From a checkpoint of a small transformer trained on Wikipedia.
Architecture: LayerNorm before each block, untied embeddings, attention and MLP in parallel.
Training: a variant of Muon for these matrices, 424M tokens.
Each number is 128 + 24 x the weight over its row's rms, rounded and kept within 0 to 255. Layers, rows and columns count from 0. The size above them is the row's rms in percent of the matrix's.

# layer 3 attention query, 256x256, rms 0.135, rows 102-127, columns 128-255
size [ 88  84  98  84 100  99 106 105 104 111 101 104 106 109 110 108 105 105 101 111 103 106 111 106 109 106]
[[153 140 168  83 131 120 130 115 144 163 152 157  98 118 148 108 120 106  85 107 108 131 147  89 134 132 136 117 140 119 114 130 153 151 126 110 117 133  99  87 126 132 132 124 142 119 135 126 186 140  85 142  55 126 146 137 127 132 156 117 102 124 135 112 142 129 177 101 176 128  71 103 139 104 164 134 145 146 136 109 103 205 162 178 139 120  98 128 158 117 121 151 140 151 112 122 100 145 110 118 144 129  92 111 115 160 184 154 155 121 104 132  82 139 143 141 115 120 134 117 121 143 127 123 117  96 149 151]
 [ 88 153  78 105 156 119 100 147 123  91 117 128 145 106 126 123 122 153 100 133 135 125 146 127  93 107 145 138 154 109 142 147 125 110 157 110  60 160 112 138 121 136 137 171 122 116 161 135 134 102 152  85 162 125  93 171  97  89 156 127 121 123 141 174 139 148  92  91  91 120  84  78 103 144 126 129 112 103 153 132 141 157 116 171 167 129  98  81 128  91 113  93  88  87 131 155 102 165 159  80 163 102 119 138 133 113 109 154 133 159 157 143 141 150 146 128 116 131 115 125 105 105 128 113 160 180 131  90]
 [153 135  83 117 112 147 137 137 114  74 131 148 165 159 111 150 187 145 173 147 128 132 108 165 159 164 150 124  72 123 165 132 135 111 139 141 137 124 160 153 127 125 142 143 131 129  90  95 100 149 144 134 140 109  64 133 119 110  98 151 127 174 127 142 127 144 109 142  95 102 161 144 131 134 151 142 116 119 144 148 125  77 121 117  98 137 140 145  89 123 132 159 117 130 158 128 139 132 140 128 145 112 127 126 127  97  79  82 135 142 112 102 136 137 113 126 136 107 142 136 154 102 179  99 128 110 131 119]
 [175 106 146 183 190 170 105  99 156 102 114  91 134 156 123  91 126 130 127 150 106 131 122 141 120 151 112 105 114 124 135 117 106 105 125 105 144  97 120 136 136 152 106 124 137 109 116 130 123 174  65 154 116  76 120 131 102 137 118 129 136 107 123 104 140 124 116 133 127 142 189 152 127 175 139  83 122 161 118 161 129 123 149 116 129 107 118 120  90 141 131  90 121 157 115  94 131 144 153 110 123 120 183 149 156  99 102  90 117 144 131  99 170 113 132  82 146 146 168 112 128 168 124  95 144 155 109 161]
 [121 132 178 146 104 118 139 107 147 107 125 160 169 151  91 139 163 144  97 131 126  87  90 109 157 141  89 109 172  92 109 181 133  92 172 119 165 125 145  87 138 142 136 111 129 132 137 110 152  93  49 120 116 123 132 114 113 141 132 140 151 172 127 147 133 125 138 142  97 127 105 124 146 106 162  89 103 147 117 120 120 110  97 132 103  43  98 147 125 149 139 134  81 131 108 111 144 175 156 141 136 122 104  94 129 125 123 150 139 132 131 103 130 154 140 112  73 124 127 129 106 101 127  83 186 159 146 122]
 [209 132 120 121 155 119 161 130 121  89 166 115 116 144 137 136  70 118  71 161 129 124 142 118 135 132 145 100 121 131 104 132  98 166 135 125 143 148 116 143  87 101  98 119 134 132 111 126 156 123 121 121 112 102  95 134  94  99 172  59 141 118 148 103 152  94 117  90 159 127 122 105 202 116 148 146 136 106 115 124 137 133 172 122  97 102 150 103 130 161 111 105 145 152 100 139 100 103 135 151 136 141 125 125 104  90  87 163  63  93 148 128 108  78 124 134 138 103 182 134 115 132 138 152 137 136  97 121]
 [153  99 138 159 154 136 159 141 115 127 132  76 138 125  81 128 132 152 121 109 180 109 117 115 127 106 166 112 116 150 134 147 132 113 154 146 141 122 105 136 108 147 190 120  96 119 153 154 108 122 153 115 112 111 157 164 135 125 153 108 149 122 126 147 155 154  94 168 155 130 151 101 120 168 149 109 160 146 150 150 150 105 132 129 153 108 198  99 166 127 110 133 138 134 183 120 124 138 146 169 116 116 159  79 154  98 148  95 135 100 122 110 105 155 115 111 128 144 162 109 138  78 136 105 160 104 142 124]
 [134 139 140  81 143 111 105 129 179  99  81 149 136 119 145 139 148 115 117 136 135 124 139 159 159 102 152 134 115 140  81 140 135 111  96 185 131  98 109 125 118 127 115  86 134 133 128  97 117 138 171 121 104 161 151 162 105 153 110  88  86  94 132 132 120  87 126 117 137 167 104 149 160 107 152 126 128 133 111 103 108 117 136 162 144  98 130 101 130 159 117  98 143 110 170 156 153 163 126 157  97 124 167 135 143 109 128 146 149 152 132 153 153 150 144 103  92 172  96 103  51 146 153  97 124 104 129 134]
 [ 87 131 120 170 125 110 138 128 141  92 113  97 108 135 145 136 102 117 130 154 114 119 114  95 155 146  90 124 132 121 127 118  90 129 119 154 121 126 149 137  97 116 108 120 168 139  95 144 118 101 167 134 116 103 122 122 121 158 125 106 127 132 140 112 122 153 124 163  98 145 110 131  92 167 149 134 155 121 142 128  99 121 113 147 116  70  79 136 140 102 107 136 110 102 136 115 143 143 163 113 131 162 133  99 109 110 139 110 101  86 115 113 129 146 194 161 146 128  88 164 128 149 111 112 146  83 122 176]
 [171 100 143 128 138 115 112 141  79 153  98 157  97 148 120 172 115 113 129 164 118 105 120 139 172 129 158 138 138 150 149 151 125 106 109 120 107 134 127 128 115 154 171 108 108  91 166 127 114  82 112 141 151 121 144 105 172 129 146 157 117 105 156 105 162 128 135 127 119 110 132 151 122 163 109 136 141 127 101 146 135 175 117  91 114 171  72 113 109 143 141 130 127 110  93  86 106 132 146 175  91 135 123  76 118 138 170 113 158 170 149 148 152 147 130 127 128 137  93 178 117 140 121 166 126 127  90 157]
 [156 144 113 162 125  96 136 151 155 160 136 124 169 162 123 142 173 129 148 126 147 159  98  77 146 160 167 128 122 112  85 112 145 153 108  86 155 114 102 145 135  97 121 116 110 129 109 115 116 135 150 130  85 176 121 117 134 127 111 125 120  90 111 119 135 118 118 108 130 144  92  76 162 140 149 178 114 148 152 136 114 150 113  68  98 119  65  86 108 132 169 122 111  88 132 139 133 108 142  99 119 126 120 158 135 171 174 128  84  98 139 110 102  94 139 137 157 166  88 142  79 109 128  63 131 134 116 124]
 [120 139 170 117 118 136  91 111 130 156 153 125  94 113 157 154 140  99 133 147  71 136 169 128 154 135 112 156 170 144 138 120  96 157 125 134 159  87 117 124 149 149 144 107 110  84 151 119 141 143 139 139 125  76 124 122  98  72 152 117 100 100 149 110 134 132 157 136 154 134  42 118 123 126 136 104 139  98 141 137 113 110 137 134 129 139 166 153 154  86 146  95 133 107  99 153 123 132 121 113  85 108 144 118 115 142  48 145 139 183 112 142 130 139 130 143  61 179 149 155 125 140 138 117 113 123 107 141]
 [152 117 116 116  95 103  86 143 149  79  95  92 110 132 167 111 129  80  84 139 169 113  98 141  79 116 159 131 107 126 153 155 129 134 148 135 136 113 139 162 111 189 106 162 128 146 120  99 110 138 141 130 138 170 176 118 121 109 124 105 170 185 126 118 129 134 128 111 148 137 144 104 147 167 127  88 149 120 158 136 122 141 153 139 138 136 116 169  97 150  52 147 101 125 114 130 150 123 127 159 108 100 109 162 150 122 137 121 132 106 113 189 125 110 104 125 133 161 142 119 115 112 120 142 132 131 108 140]
 [182 158 119 160 147 108 133 107 127 163 129 155 165 138  98 131 127 168 112 161 129 124  80 135 126 134 117 129 118  43 131 138  85 139 160 148 137 127 122 100 122 126 133 116 164 143 129 162 139  98 149  79 117 151 105 160 166 102 123 127 136 177 123 181 110 131 152 101 136 124  99 119 156 126 101 119 147 113 126 140 159 140 120 128 139 140 100  99 126 172 155 112 108 128 105 146 100 123 135 147 135 168 107 105 127 151 124 158 119 135 138  90 106 117 129 107 157 131 105  95 147 131 109 141  88 138 158 165]
 [118 150  65 171 152  94 147  94 126 130  89 127 115 119 137 153 131  89 113 146 133 134 125 151 141 111 164 149 145 104 152 114 130  93 119 106 126 139 130 153 174  87 110  87 105 114 137 155 137 158 138 119 122 141 123 152 114 127 126 177 160 110 142 113 117 164 142 111 134 130 133 121 148 119  96 100 100 153 152 121 145 133 161 169 133 131 143 122  96 147 132 128 106 101 133 121 109 109 151  98 130  55 144 121 103 149 114 111 108  72 152 116 137  93 125  96 152 110 127 125 127 115 140 115 165 157 149 172]
 [ 90 164 117  93 155 129 141 112 118 130 164 135 107 106 160 147 152  91 120 133 141 158 122 164 116 152  80  78 151 132 162 154 114 147 100 130 104  91 132 128 111 123 156 119 114 121 106 127 134 129 150 104 136 139 172 140 129 152 123 150 127 103 120 149 101 134 115 157 121 109 116 113 128 159 139 127  87 102 124 154 109 113 148 128 141 127 133 133 131 163 125 114 108 102 114 138 108 102 185 171 128 120  83  77  94 165 160 121 113  93 175 130 111 142 109 122 143  95 111 118 138 131  89 132 157 140 152 143]
 [175 110 135 133 158 179 134 148 150 147  88 110  83 165 108 125 150 141 131 123 143 149 119  91  90 141  86 125 109 150 158 134 142 135 152 124 125 139 155 112  79 127 125 148 128 142 122 119 159 128 122 159 155 106 136 126 151 135 118 134 123 111 124 134 134 169 103 143  99 110 127 146 137 146 160 121 120 109  89 184 128 117 129 125 152 156 179 123 115 116 125 158 123 144  93 136 163 127 131 141  85 114 120 125 158 123 138 111 113 151  98 122 109 105 115 154 124 159 122  90 107 120 147  87 139 133 131 108]
 [128 133 152 135 136 148 153 117 103 106 116 154 147 210 127 132 119 112 128  90 154 125 105 133  86  99 158 106 138 125 145 132 151 116 108 122 140 108 129  72 125 117 144 123  98 103 167 129 127 144 116 165 107 120 132 121 153 154 215 129 106 149 126 107 110 102 124 173 137 137 149 126 124 147 151 130 113 119  97 193 112 114  71 135 118 142 144 126 102 117 149 128 102 115  69 133 138 148 116 133 111 112 139 138 147 143 113  99  71 118 158 130 147 148 102 112 117 128 111 149  88 164 122 126 114  94 112 210]
 [166  78 129 144 133 138 119 149 136 115 123 114 140 137 102 128 123 116 139 100 116  88 133 133 125 177 121 113 120 108 178 119 169 115 130 107 133 152  88 141 112 160 148 110 110 131 203 117 138 146  93 130 149 168 123 100 143 147 161 139 142  84 130 120  91 164 122 114 107  77 112 131 101 105  93  98 121 101 142 124 133 118 139 136 110 119 116 167 110 140 167 114 164 128 120 143  83 120 116 122 130 161 130 113 139 134 174 117 128 115 144 109 146 117 176 144 112  90 108 159 130 148 120  91 118 138 116 110]
 [123  89  95 108 152 140 144 151 146 111 159  87 146 144 135 107 165  94 107 138 113 140  91 119 171  82 106 119 108 139 127 128  97 143 174 105 124  91 169 109  87 106 165 119 125 175 125 123 149 121 123 111 111 129 106  99 110 144  96 119  64 121 162 150 139 112 129 109 154 119 151  82  93 151 123 121 106 134 162 118 115 138 131 139 122 138 140 138 132 126  99 147 144 139  91  97 150 107 134 130 163 148 105 166 150 120 127 132 120 139 119 141 105 138 109 119 130 146 113 136  86 135 134 145 153 143 137 192]
 [164 118 157 139 133 151 129 123 109 129  99 158 113 115 103 117 147 136 155  91 149 124 131 174 116 126 142 139 137 129 117 146 114 112 156 127 182 104 131  97 166 114 129 159  66 161 146 131 129 129 142 111 137 158 109 124 153 187 107 145 134 153 112 118 118 151 148 128 144 124 128 126 115 137  38 147 134 123 155  90 125  79 154 105 158 110 101 155 138 103 133 148 120 103  97 125 145 116 110 142 147 147 170  97 148 143 121 140  83 110 125 152 155 129 144 122 138 124 154 161  74 145 117 105 132 127  86 151]
 [110 145 126  79 128 132 107 123 106  98 136 110 119 123 111 136 147 102 122 122 115 165 106 142 123 134 126 116 130 130 112 109 161 111 122 106 120 153 146 121 131 142 218 111 112 143 135 137  93 127 121 157 167 130 118 169 126 140 131 145 128 106 133  82 154 103 183 118 181 152 137 156 179 110 116 152 163 144 146 112 136  91 143 149 111  91 143 141 142 169 164 145 122 169 111 161  87 167 136 140 143 124 136  82 170 134 127  94  85 114 112 119  97 140 129  89 134 118 133 129 137 142 146 102 133 142 166 134]
 [120 115  85 108 143 130 124 110 129 153 130 114 106 159 143 139 162 117 114 165 171 107 135 111 146 169 102 132 134 143 146 125 146 145 108 135 158 120 144 178 121 154 133 116  92 154 139 102 159 130 139  78  90 138 174 146 116 154 119 178 151 109 152 161 122 134 142  91 115 106 149 129 141 129 142 169 146  88 103 138  99 130  97 123 125 114 173  98 117 149 103 147 150 136 111 132 166 161 120 106 136 159 131  63 119 147 134 116 122  83 108 171 123 143 101 147 119 129 148 137 120 133 176 169 156 147 101 176]
 [138 124 137  92 155 124 119 133 111 131 130 157 159 120 129 119 148 166 122 113 126 128 130 122 156 124 170  96 156  94 152 113 128 173 134 157 112 103 121  91  60 126 113 162  95 127 130  83 114  70  98 147 170 121 128 160 132 128 191 155 141 181 100 117 123 154 135 121 146 175  63  96 152 145 118 144 114 125 134 104 162 109 150 109 143 121 135 137 149 173 142 129 165 155 104 124 122 101 133 106 110  87 151  65 118 149 150 128 129 115 128 130 149 168 147 170 103 121 141 140 149 132 108 109 140 172 113 156]
 [125 119 172 144 129 136 135 105 111 103  82 170 131 144  96 112 134 116 110  87 156  69 125 149 137 104 142 116 129 108 168 116 138 142  89 102 144 126 103 127 123 143 160 138 106 148 130  88 127 120 151 118 118 148 141 111  90 114 103 134 111 128 135  84  92 142  88 150 143 162 100 126 114 144 176 146 131 123 109 149 160 112 123 148 148  81 130  83 127 144 114 167 141 201 144 130 120 119 187 127 166 144 153 143 134 152 146 117 178 132 139 144 144  81 132 110 132 130 133 137  92 119 140 120 125 110 124 134]
 [147 141 124 143 116 134 122 124 129  75 148 103 171 107 117 165 152 137 111 100  70 160 123  99 126 133  81 143 152 137  80  96 144 152 118 106 179 126 139 161 164  82  94 130 129 125 106 134 143 121 120 122 137 154 143 115 141 137 113 123 127 106 125 135 177 135 121 123 174 111 145 173 147 154 135 164 147  77 154 134 126 158  94 125 167 114  86 135 154 172  98 112 149 131 109 126 105 165 110 163 182 128 139 121 134 146  84 110 120 102 143 133 120 113 134 140 122 130 138 115 168 123 111 106 132 113 115 158]]
# layer 3 attention key, 256x256, rms 0.136, rows 102-127, columns 128-255
size [ 92  99 105 100 109 119 102 102 102 110  97 100 102 111 106 107 103 102 101 107 100 104 108 104 104 103]
[[123 105 146 131 126 146 141 119 177 116 114 118 176 145 125 115 129 160 100 112 161 138  68 113 130 107  88 112 173 184 142 115 131 122 126 101 113  95 137 131 170 133  93 124  83 170 153 128 154 152 140 119 149 154  92 150 104 118 112  97 134 116 202 108 115 125 144 102 115 111 148  65  86 133 100 119 104 149 111 115 136 143 132 151  95 105  95 171 152 123 139 142 105 131 103 134 122 175  98 139 102 117 134 144 123 115 106 158 119 144 130  95 128 122 135 121 133 118 134  89 162 118 144 136 115  91 108 144]
 [142 121 123 120 184 183 159 145 124 134 124  89 155 117 149 174 140 118 135 173 116 160 111 124 113  92 146 123 125 117 116 129 116 197 120 118 145  96 106 119 149 124 168 106 145 130  65 132 153 128 128 120 110 132 156 132 156 127 131 100 142 107 112 125 113 107 118 144 113 102 150 170 143 133 138 128 131 116 173 150 132  89 162 132 146 140 168  93 116 123 149 139 132 116 128 108 114 119 114 135  84  99 161 115 130 109 127 143 110 113  80 141 186 133 138 159 164 144 137 154 156 100 146 118 111 158 126 124]
 [114 134 133 115 181 149 131 142 120 110 132 120 151 140 187 132 151 132 170 158 113 182 134 138 138 148 152 127 147 128 150 144 145 123 157 104 133  88 110 148 116 176 150 109 136 146 122 123 135 109 157 129 103 152 131  82 175 137 116 103 110 143 150 142 100 143 102 108 133  98 116 161  87 100 126 143 150  89 114 122 142 107 160 139 130 136 124 138 141 123 125 155 173 148 123 158 104 140 104 140 121  84 131 147 105 185 128  94 102 145 149 129 106 128 126 137  65 154 127 109 120 144 102 145 129 139 114 145]
 [134  67 161 137  96 117 115 127 178 118 108 125 137  96 153 141 161 140 116  84 121  96 113 135 133 109 125 134 118 143 108 141 164 130 134  95 147 134 125 135 148 132 167 131 136 115 165 146 150 152 141 162 165  93 110 128 141 163  84 163  50 108 138 152 159 143 152 114 155 130  88 147 139 125 129 127 136 131 100 173 129 152 142 135 131 108 127 147 131  88 178 109 143 107 148 123 113 118 151  91 129 113 150 172  97 105 145 135 122 103 115 129  81 113 139 175  21 111 114 111 121 116 139  90  82 122 154 164]
 [144 163  86 169 145  97 162 113 123 171  94  82  77  76 148 125 138 137 140 168 140 116 126 103 123 149 152  84 135 134 129 137 106 123 156  92  95 164 126 170  90 170 144 113 145 132 123 112 104 111 118 121 161 137  93 104 119 128 143 148 119 105 157 159 157 160 132 130 158 141 120 129 119 109 132 153 122 142 154 135 131 131 116 126  98 119 136 111 132 112 120 129 133 107 106 140 120 147 146 130 131 105  95  81  78 127  95 117 122 167 156 127 119 113 121 125 241 104 132 134  98 110 128 131  99 122 106 143]
 [143 113 118 137 125 131 157 152 109 148 148 138 157 160 139 116 140 138 149 132 135 100 128 106 130 167 121  83 130 152 184 127 129 113 139 136  94 121 128  72 105 108 132 120 171 165 104 138  99 127 143 137 103 113 136 100 164  99 113 190 167 134  97 121  88 153 120 100  97  59 149 124  98 129 111 125 167 107 118 138 124 111 155 104 148 160 181 104 113 167 175 106 147 115 162 122  93 120  85 116 118 141 172 140 112  77 128 126 116 132 137 143 168  85 124  86 173 117 102 139 115 153  99 142 132  89 133 121]
 [157 152 121 129  83 117 115 117 150  91 104  92 176 128 124 171 166 142 152  82  82 105 162 118 145 147 169 138 141 133 117 116 144 122 143 157 106 140 153 147 139 145 116 129 111 152 152 125 124 145  99 129 105 137 180 123 122 153 175 149 131 103 105 137 143 126 187 122 113 158 115  78  92 108 115 111  76 130 161 142  99 207 159 194 136 138 125 128 167  93 104 161 137 113 118 112  98 160 113 147 122  78 139 137 120  94 102 114 144 110 168 147  93 140 124 128 122 121 125 134 131 145 117 124 110 141 118 147]
 [105 126 122 146 121 135  75 135 148 151 173 156 149 130 141 136 144 139  90 114 135  97 124 152 159 131 152 125 129 158 115  73 130 197  91 161 109 156 136  88 170 158 125  93 125 106  95 106 145 106 113 132 145 132 113 145  77 143 147 116 116 152 147 112 127 131 119 134 152 171 112 103 161 117 110 109 105 117  87 131 128 164 170 126  71 116  73 185 124 119 131 121 112 117  83 125 157 168 134  86 130 124 177 162 112 121 153 143 154 109 147 145 129 129 144 118 163  82  73 128 111  85 103 186 146 113 190 116]
 [127 157 149 122  77 102 126 112 124 100 125 128 163  99 130 121 142 169 156 150  71 134 138 148 146 134 138  69  95 114 134 131 112 113 129  87 123 144 164 120 161 148 142 144 138 137 158 119 136 120 119 112 124 117 157 140  88 109 112 140 102 167 148 129  98  98 142 105 114 118 126 159 128 171 142  70 113 137 159 146  75 124 149  78 138 118 129 101 130 142 128 127 116 124 137 105  95 146 143 151 176 121 129 116 127 122  96 128 146 149 139 125 150 103 150  89 117 119 190 149 141 163 115 100  97 146 152  75]
 [153  63 170 102 126 112 101 147 118 101 102 109 126  98 108 146 130  86 110 122 113 127 179 112 142 141  98 149 137 141 148 164 124 134 143 157 114 158 104 103 135 103 125 117 141 115 115 113 155 148 126 170  95  95 125 128 121 134 125 120  94 201  97 169 111 113 152 118 151 145 134 129 118 137  94 157  95  94 125 149 130  96 124  90 157 146 169 112 148 124 117 114 137 153 141 123 164 120 149 126 103  89 119 113 157 122 108 145 147 126 131 133 104 141 127 125 123 136 172 130 108 124 136 111 118 128 135 164]
 [131  56 150 104 149 131 135 111 143 110 136 130 133 119 134  64 127 104 120  92  91 155 147  84 102 112 148 130 144 117 111 122 107  98 190 141 107 164 113 120 166 162 154 130 134 135 132 161 150 137 118 134 126 110 161 156 153 160 165 106 135  98 129 133 118 132 119 126  88 132 109 143 117 113 142 127 142 149 111 101 123 120 107 156 113  73 141 158 159 132 131  90 123 123 171  88 148 161 108 132 140 127 137 142 105 124 126 133  87 118 134 145 108 169 116 155 136  86 111 152 170 138 104 153 130 113  69 127]
 [102 157  91 155 142 121 128 141 103 115 158  93 142 110 150 162 127 108 120 134 196 132 125 168 128 111 151 158 166 101 161 116 132 132 125  79 153 122 135 111 141 146 113  87 124 115  81 151 134 158 119 154 114 142 143 159 145 103  72 142 124 131 103 114 153  89  86 147 143 182 165 119 132 111 142 115 137 149  88 161 129  91 141 157 142 132  82  69 162 147 133 118 145 158 156 113 106 146  94 122 137 110 134 127 134 126 157 132 142 124 112 144 116 121 123 111 145 162 147 124 133 174 127  72 145 118 106 153]
 [139 102 110 139  66 120 152 178 120  93 148 102  99 145  88 100 126 126 161 108 124 116 139 104 145 128  84  88 158  95 163 133 147 138 119 147 222 106 136 150 112 157 111 135 146 160 139  88 146 133 172  94 135  84 134 124 128 141 136 139 120 121 149 164 149 137  84 143 141 104 128 159 147 139 145 120 164 126 114 135 104 182 116 153 132 133 143 127 130 162 145 104 101 136  79  90 147  98 108 155  99 175 106 185 132 166  93 119 118 115 173 122 144 143 145 122 109  97 136 154 147  91 123  99 101  84  90 184]
 [115  76 182  85 138 136 132 113 158 116 110 163 115 129 153 143 122 109 126 119 111 139 100 132 115 103  93  81 118 151  84 131 144 120 159 105 105 109 149 139 146 122  94 183 143 159 126 108 125 166 127 111 154 190 107 101 138 154 124 132 130 145 123 125 138 130 159 154 127 134 129  83 113 107 134 128 140 137 142  87 118 111 111 172  99 156 132 109 101 125 118 134 124 122 129 139 114 156 163  97 135 123 123 107 143 104 166 146 122  98 106 114 128  73 129 151 117 119 128 138  96 141  80 157 125 121 155 123]
 [118  78 135 111 146 143 131  88 133 130 120 143 117 133  79 134 100 127 147  80 154 139 107 164 175 131 146 149  88 153 105 124  87 112 101 115 112 112 146 102  94 115 144 178 107 131 126 107 102 143 142 139 159 145 131 160 138 148 160 107 135  95 142 150  95 142 132 125 150 100  54 122  92 126 143 146 100 100 116 175 144 141 124 165  99 121  88 159 177 140 127 152 113 122 105 124 137 157 130 145  75 129 152 108 106 127 108  97  74 134 134  94 124 131 119 103 157 112 133 139 153 173 100 106 146 160 147 123]
 [133 130 139  88 105 116 171 100 154 130  93 139 131 124 113 131 105 109 106 114 104  96  93 154 129 149 148 100 109 154  88 148 127 116 130 138 110 139 150 110 113 126 133 150 117 164 106 117 118 172 136 122 156 173  96  98 117 134 151  78 117 121  94 151 161 128 110 136 149 175 145 172 149 108 140 129  99  95 135 116 119 176 169  89 154 140 152 120 137 160  99 101 143 136  99 106 139 153 143 134 115 167 108 130 169 108  75 180 111 128 130 135  87 145 144 107 143  81 174 109 123 144  97 141 108  79 169  94]
 [ 98 108 154 179 116 122 131 131 114 123  97 165 145 128 140 119 113 107 114 106 134 134 144 165  82 152 143 127 168 118 124 137 172 128 124 139  96 111 142 175 116 104 183 129 135 116 136 111 140 154 125  93 125 101  94 117  83  83 153 132 145 125 142 164 163 120  96 144 131 171 125  89 139 138 135 148 140 193 122 117 124 122 106 138 203 145 149 149 129  96 166 136  78 144 141 125  87 113 151 119 157 126 149 105 151 166  90 128 132 113 121 164 110 158 116  94 150 102 116 105 165 119  81 108 143  87 163 137]
 [147 107 138 125  84 132 102 113 120 110 114  86 132 134 143 139 105 119 116 134 100  93 126 131 113 154  75 166 118 116 106 114 100 115 135 129 107 125 123  81 149 130 180 111 138 119 119 114 105 112 116 136  87 125 143 118 123 152 128 142 110 132 101 131 146 158 158  89 139 138  93 158 156 151 172 137 152  82 131 124 129 128 163 120 107 125 188 119 171 109 113 102  65 105 151 156 160 132 127 112 144 132 126 108 113 133  80  99 191 144 144 139 112 138 107 152 131 128  97  81 148 159 108 128 119 125 153  93]
 [172 197 117 150  84  98 130 117 111 115 123 106  94 162 135 118 138 119  89 166 109 138 131 102  83 109 122 165 207 151 123 136 124 113 121  89 143  87 185 141 125 145  98 135 113 116 131 113 103 148 110 163 170 118 132 145 144  91 122  91 108 104 150 106 139 143 122 140 116 130 104 148 121 136 177 113 124 100 148 126  92  89 132 129 140 145 102 141 142 115 104 150  92  90 120 128 144 134 144 147 123 131 133 147 145 111 122 153 117 166  96 143 142 137 148  91 110 142 147  98 137  67  98 102 124 138 138 124]
 [150 119 169 136 110 137 110 104 116 121 130 132  83 156 116 127 109 143 114 151 108 141 137 129 157 127 166 145 169 136 109 149 170 101 110 166 128 111 126  94 123 180 108 134 111 155  90 135 127  89 144  98 104 102 105 125 110 133 117 156 172  98  90  88 129  97 163  91 132 116 109  87 142 126 125 132 119 120 123 178 161 173 113 153 148 153  91 152  84 157 170 131 122  86  76 119 106 136 117 138 155 165 103 140 102 154 115 126 109 176 138 120 123 103 147 156 130 124 138 119 136 103 122 125 102 100 154 129]
 [141 113 153 130 124  86  96 168 138 141 126  98  96 128 106 131 179 121  90 128  74 112 135 125 134 119 158 148  97  92 129 147 132 127 151  99 119  77 156 106 124 114 196  95 173 144 131 127 123 150 118 127 147 149 116 175 122 112 157 125  63 153 127 138 120 152 147 104 132 167 150 174 146  95 147 125 181 137 160 132  91 148 128 116 131 116 111 119 146 137 165 142 160 115 106 165 121 108  71 127 135  99 149 125 131 145 104 133 137  99 148 151 176 140 109 139 100 143  90 119 150 171 121 147 113 127 102 130]
 [166 136 119 107 190 183 128 159 164 111 133 190 107 147 100 121 103  93 175 104 128 119 164 142 137 144 120 143 139  85 148 113 137 129  99 133 111 121 170 126  45 113 122 100  97 134 141 166 108 135 143 144 138 115 124 135 147 135  89  88  85 130 126 141  73 148 149 124 136 182 148 120 121 139  98 135 134 106 113 129 125 106 150 128 142 122 117 105 102 153 118 107  96 122  90 166 114 143 164 147 148 144 117 128  91 118 110 132  98 120 112 123 122 118 148 118 118 156 102 127 127 129  83 164 155 101  92 139]
 [105  84 163 114 132 152 140 103 114 107 111 123 166 142 117 143 116 156 168 108 141  95  98 123 101  99 126 123 172 108 146 155  98 146 105 138 153 101 153 120 112 109  78 131 162 169 151 150 137  81 123  99 132 147 130 154 143 116 126 113 133 150 125 138 113 183 133  91 121 175 118 112 125 131 137  73 121 141 135 162 118 159 151 138 155 130 123 141 124 121 127 121 106 100 121 125 142 123 125 130 134 119 130 111 151 119 122 188 103 170 137 104 131 133  95 168 135 113 165 142 157 171 136 136 137 104 151 176]
 [132 150 128  96 122 134 125 121 117 148 134 150 153 138  96  83  86 160 105  97 119 153 132 131 146 128 118 137  95 145 116 188 109 138 146 134 108 132  93 150 106 148 201 130  92 112 110 113 125 127 118 173 132 135 147 119 111  93 160 106 117 145 120 111 110 157 127 101 142 173  67 111 130 101 118 155 123 119 133 100 146 146 139 126 144 117 124  94 134 152 111 140 130 102 154 127  87 139  85 125 138 143 125 151 114 108 121 150 138 112 113 129 143 107 163 118 108 146 137 129 112 156 137 142 161 147  76  81]
 [133 106 125 166 111 131 132 165 120 151  86  98 140 147 164 116 108 107 139 130 120 117 133  62 118 153 152 124 129 164 167 142 150 141 105 126 116 122 106 148 167 115 144  92 174 144 152 110 146 143 174 142 125 107 101 134  93 147 147 109 123 105 145 138  79 145 175  70 153 110 136 156 137 115  91 116 111 121 138  82 133 160 105 132 162 153 122 133 120 146 126 115 129  76 109 133 163 131 138 129  98  98 132 139 124 151 128 135 162 122  97 120 122 151 140 147 126 157 105 135 175 103  85 116 127 113 101  86]
 [ 84 108 136 126 156  91 141 184 198  95 137 145  96 118 129 154 140  82 132 156 135 127 136 129 160 117 110  79 153 145 104 106  55 101 155 100 144 115 103 110 144 118 156 103 150 153 117 119 103  82 117 125 147 109  99 141 141  86 126 128 155 136 109 109 129 112 130 156 112 128 135 149  95 111 121 118 129 173 127 166 125 123 112 122  98  95 157 138 154 128 105 121 144  99 140 102 108 153 116 135 113 175 147  89 138 152 137 125 161 123  96 135 120 186 152 154 120  87  88 108 107 115 153 138 143 121 169 126]]
# layer 3 attention value, 256x256, rms 0.107, rows 96, columns 128-255
size [ 96]
[[143 132  86 155 123 160  85 115 164 178 117  62 161 168 109  85 142  96 132  87 167 127 115 178 102 122 136 110 135 107 156 131 113 115 165 126 126 136 107 131 107 112 134 152 124 122 130 119 106 125  89  97 145  99 180 140 121 140 126 134 103 160 137 135 102 114 148 152 115 121 118 162 136 144 149 140 110 107 137 153 132 150 105 152 141 124 165 180 126 154 118 126 110 121 121 127 127 153 124 135 158 123 135 126 166 151 124 177 119 125  97 120 131 165 111 139 140 150  94 141 115  96 126 143 151  94 128 132]]
# layer 3 attention output (transposed), 256x256, rms 0.0891, rows 96, columns 128-255
size [100]
[[136 118 151  95 141 115 139 133 115 149 112 133 164 110 160 123 141 124 116 120 157 124 100 116 125 129 139  88 136 154 137 131 132 118 154 143 121 118 118 131  87 108 100 134 166  90  97 149 136 134 164 131 170 176  88 126 117 137 114 107 105 105 118  99 139  97 133 125 135 139 102 138 115  71 157 143 126 174  99 111 141 110 133 142 122 116  81 128 139 113 118 116 123 159  87 134 154 113 139 145 131 131 102 147  99 112 106 147 104  95 134 112 124 138 124  62 189 126  82 135 147 173 120 155 129  99 121 121]]